Weights of a small GPT-style language model, trained from scratch on English Wikipedia: 9 layers.
Each number is 128 + 24 x the weight over its row's rms, rounded and kept within 0 to 255. Layers, rows and columns count from 0. The size above them is the row's rms in percent of the matrix's.

# layer 2 attention value, 64x64, rms 0.22, rows 0-63, columns 0-31
size [108 109 127 126 116 136 133 134  99 129  99 139 114 115 103 129 114 113 117 129 113 112 105 125 116 114 105 104 123 121 116 121  64  71  65  75  68  75  90  82  86  96  69  75  73  86  78  80  86  81  67  76  70  87  77  76  81  85  76  75  79  76  70  80]
[[132 131  80 131 129 113  95  83 117 122 107 117  91  86  86  76 126 154 100 147 145 147 155 175 129 146  99 120 140 148 123 131]
 [142  72 122 105 137 194 146 115  96 153 121  89 139 172 154 112 137 125  97 104 123 136 130 129 117 147 126 157 167 153 158  98]
 [130 117 135 132 156 137 103 164 143  90 147 134 172 125 115 132 148 135 142 122 136 159 150 138  92 143 149 124 140 107 136 134]
 [128  60 177 114 131 154  62 112 137 126 103  96 135 109 130 125 155 118 162 132 134 108 162 116 142  92 121 154 120 120 100 114]
 [144 170 155 113 154 126  87 106  92 118 135 132 100 150 151 139  88 127  90 129 125  96 126  90 147 132 155 119 112 130 148 160]
 [134  92 111 124 115 128 133 104 153  73 119 131 158 158 158 130 119 131 122 128 103 152 106 129 115 138 148 117 127  90 135 150]
 [139  70 148 115 129 149 125  92 155 101 134 140 129 150 148 110 159 158 171  67 120 163 113 108 173 157 115 138 124 146 117 139]
 [185 152 172 120 128  99 170 128 116  82 168 139 138 156  84  98 105 113 113 100 121  81 131 121 121 124 129 144 123 152  87 115]
 [ 92 148 154 113 126 130 100  96  80  99 104 154 129 124 161 172 151 187 167 160  98 129 140 133 159 131 104 139 116 147 144 146]
 [182 137 102 137 106 116 145 134  91 101  96 107 153 108 135 142 112 126 161 131 143  86 129 125 132 153 128 143 139 116 124  82]
 [133 163 124 120 186 174 113 126 141 132 107 116 148 139 121 117 165 135 125 108 136  66  97  56 126 154 159  85 107 126 116 135]
 [132 114 174 162 130 102 113 146 128 135 118 149 135 114 166 141 143  93 151  69  80 142 128 134 144 104 157 139 178  97 103 110]
 [139 118 145 138 134 105 125 147 155 119 124 120 137 127 145 128 130 160 138 119  92 159 138 115  78 132  92  84 110 151  95 141]
 [143 102 159 130 173  62 129 127 132 133 137 133 126 139 134 156 100 101 135 107 127 108 159 123 123 130 162 136 104 146 151 147]
 [158 130 153 124 166 104 154 150 110 150 109 127  66 145 167 151 111 102 123 132 161 123 134 155 121  80 111 115 124 125 120 113]
 [125 109 104 163 119 103 149  93 116 123 176 145 108 150 161 121 140 129 161 129  84 146  73 134 106 132 135 123 146 138 120 126]
 [115 102 159 133 128  73 152 156 130 167 132 120 134 108 126 124 126  99 122 157 128 113 131 122 109 163  96 122 125 132 144 123]
 [156 103 105 171 136 118 121  94  98 159 132 136  87  79 137 149 136 145 135 125 109 154 119 142 127 105 100 109  97 142 183  98]
 [191 127 126 131 154 160  49 147 107 146 134 161 128 142 147 148 134 128  89 113 156 140 102  94 142 117 139 115 119 147  97 130]
 [106 118 138 116 145 101 122 179 117 162 118 178 116 120 169 122  93 128 119 142 145 116  98  75 135 165  99 126 117 102 130 131]
 [146 124 127 129 101 128 148 112 130  92 154 134 176 170  97  78 105 143 129 153  90 100 125 132 164 136 158 178 158 104  75 132]
 [ 94 130 113 154 142  88 126 121  86 121 103 124 127 170  64 160 150 161 142 142 101 131 143 124 133 132 142 109  97 143 148 136]
 [166  94 129  73 149 113 141 106 139 111 114 120 130 106 160 111 118 114 102 133 146 113 126 117 155 132 137 108 148 134 105  98]
 [149 165 122  80 137 149  93 169 136  81 110 127 121 123 122 178 118 144 150 151 134 104 146 138 142 124 117 145 174 101 158 147]
 [162  48 134 121 128 107 128 123 128 138 120 145 102 158 133 122 106 119 127 115 138 112 134 128  71 133 118 140 115 117 142 161]
 [156  95 107 115 120 128 136  91 157 139 105 165 112 133  88 148 113 129  92 150 117 147 143 142 140  83 143 130  87 189  84 132]
 [150 116 185 145 122  86 120 113 101 137 142  94 101 129  97 117 107 143 105 163 149 115 142 157 126 128 158  68 176  84 123 107]
 [102 117 162 158 101 138 171 139  99 132 132 144 124 148 105 152 177  92 123 141 101 160  93 121 132 162 112 129 137  65 143  75]
 [113 151  99 117  98  61 119 115 145 150 166 132 152 123  99  86 102 133 172 140 126 132 143 120 166 127 137 138 165 146 152 122]
 [ 88 140 107 166  94 126 143 130 125 136 131 123 135 105 174  85 117 153 136  99 162 144 186 168 127 160  94 128 156 133 121 140]
 [102 125 133 124 159 119 169 144 109 114 112 100  92 134  87 149 102 151 132 145 127 160 148 128 158  81 121 143 157  97 136 104]
 [ 88 136 158 110 119 111 132 146 140 137 128 109 147  96 105 156 189 165 131 157 119 129 151  78 125 126 159 156 114 142  93 124]
 [128 133  98 147 131 116 173 137 124  88 135 139 142 184 140 128 119 144 116 116  97 137 144 136  92 104 136 115 143 133 137 129]
 [ 98 113 117 144 140 133 130 114 100 130 115 133 150 110 135 144 179 143 143 102  85 111 136 141 131 116 146 137 113 171 104 141]
 [166 104 148 119 122 111 105 110 110 137 164 136 100 100 154 123 118 120 125 129 157 169 145 170 122 125 107 139 122 109 101 134]
 [141 130  94 157 142 127 121 153 113 138 102 139  85 115 163 158 105 144  88  75 167 163 159 165 122 133 101 164 138 138 123 122]
 [155  51 139 154 175 178  85 124 102 113 121 131 159 102 134 117 160 137 103 110 128 123 135 161 123 116 151 137 136 116 128 118]
 [117 174 156 171 123 108 147 134 150 112 108 103 117 116 107 115 140 163 149 157 112 142 148 112 155 176 124 141 136 115 104 132]
 [116 170 120 150 104 123 140 123 110  88 166  92 112 141 119 164  95  81 120 134 139 142 156 181 124 122 145 157 107 121 150 138]
 [130 116  76 135 114 118 142 104 165 154 141 135 125 168 156 121  98 124 103 121 101  97 148 140 129 140 137 156 161  87  97 124]
 [121 131  98 160 141 140 169 126 176 148 144 119 111 146 163 126 109 156 129 156 170 129 123 125  96  96 104  93 145  40 115 133]
 [114 115 167 175 134 103 122 117 160 114  92 143 125 130 110 120 145 159  94 155 103 107  95  69 139 136 114 140 113 154 141 160]
 [132 126 145 177  99 149 119 102 126 118 147 162 172 130 143 155 142 107 105 133  92 102 111 107  88 133  73 121 112 145 112 156]
 [156  85  94 110 129 113  88 133 141 152 101 102 140  63 132  92 140 138 147 138 156 125 160 140 143 124  97 149 150 115 117 170]
 [147 116 107 139 131 109 141 104 116 131  87 180 127 136 195 155 118  77 147 131 114 119 103 139  76 122 128 168  80 112 137 158]
 [117 109 121  96 130 145 120 116 114 108 113 109 130 115 188 158 156 115 136  98 146 121 157 160 124 132  55 132 159 112 145 154]
 [162 117  95 168 109 122 137 138 126  97 143 102 125 144 129 135  89 146  83 161 164 158 162 165 115 130 108 173 138 148  95 128]
 [ 98 165 103 133  83 140 106 172 152 161 102 159 113  84  84 119 143 103 121 139 147 150 137 120 145 132  99  86 115 140 140 123]
 [185 158 111 165 143 108  83 119 165 144 124  87 124  78 134  86 121 133 155 157 153 136 102 107 118 104 101 116 133 100 147 148]
 [172 177 121 173 129 101 166 118 147 111 134 120 134  85 122 135 130 137 152 124 171 125 135 126 118 121 108 108 123 143 104 161]
 [105 156  93  74  97 136 135 146 117 109 117 154 114 139 145 169  89 116 103 157 149 141 129 160 125 127  97 138 180 142  94 103]
 [116 160  97 136 157 145 138 117 126  98 140 104 131 142 126 148 148 129 126 122 113 122 132  99 145 111 149 115 113 134  96 126]
 [126 153 106 109 134  97 152  46 102 123 119 137  97 137 116 129 123 111 135 127 131 158 167 139 112 106 175 124 137 160 110 114]
 [162  99 139 116 103 147 120 100 136  95 128 146 151 144 142 106 183 135 139 136 114  79 138 143 120 149 113 183 123 132 141 146]
 [104 111 140 101 146 175 161 151 104 139 117 129 156 111 141 133 137 122 158 101 161 129 136 157 124 116 160 159 164 101 120 147]
 [104 130 172 157 148 113 136 141 157 120 113 149 107 161 102 121 144 134 118 142 109 125 106  89 126 139 149  97 122  91 136 119]
 [125 103 102 135 145 117 147 146  99 127 147 134 103 137 136 121 148 127 134 158  98 163  89 112 121  89 165  92 138 105 114  84]
 [139 143 160 132 148 122  94  97 142 121 144 125 159 142  99 160 164 160 134 190 113 101 123  74 138 117 107 136  88 140 128 140]
 [111 132 140  98 134 140 125 119 159 117 115 115 128 139  91 117 140 163 125 143 107  84 165 126 136 127 160 150 102 169 112 120]
 [109 132 118 139 162 126 137 130  91 193 110 142 123 112  80 153 113 152  92 146 118 100 110  98 112 113 172 109 109 150 136 124]
 [113 168 134 149 128 131 122 136 160 174 117 121 130 128 105 116 110 120 130 153 106 113 154 126 131 132 146 124 116 154 115 118]
 [101 131 120 111 152 115 125 140 128 142  95 159  71 122 108 140 113 167 139 139 152 144 163 127 112 131 131  97  82 135 117  96]
 [ 97 114 123  93 142 132 125 119  94 106 135 122  84 120 139 119 130 148 134 123 123 117 107 147 110 118 136  77 148 112 156 110]
 [146  95 136 147 107 122 147 126 148 176 165 122 115 128 192  94 128 128 181  98 115 140  89 104 130 122 115 109 166  83 128 132]]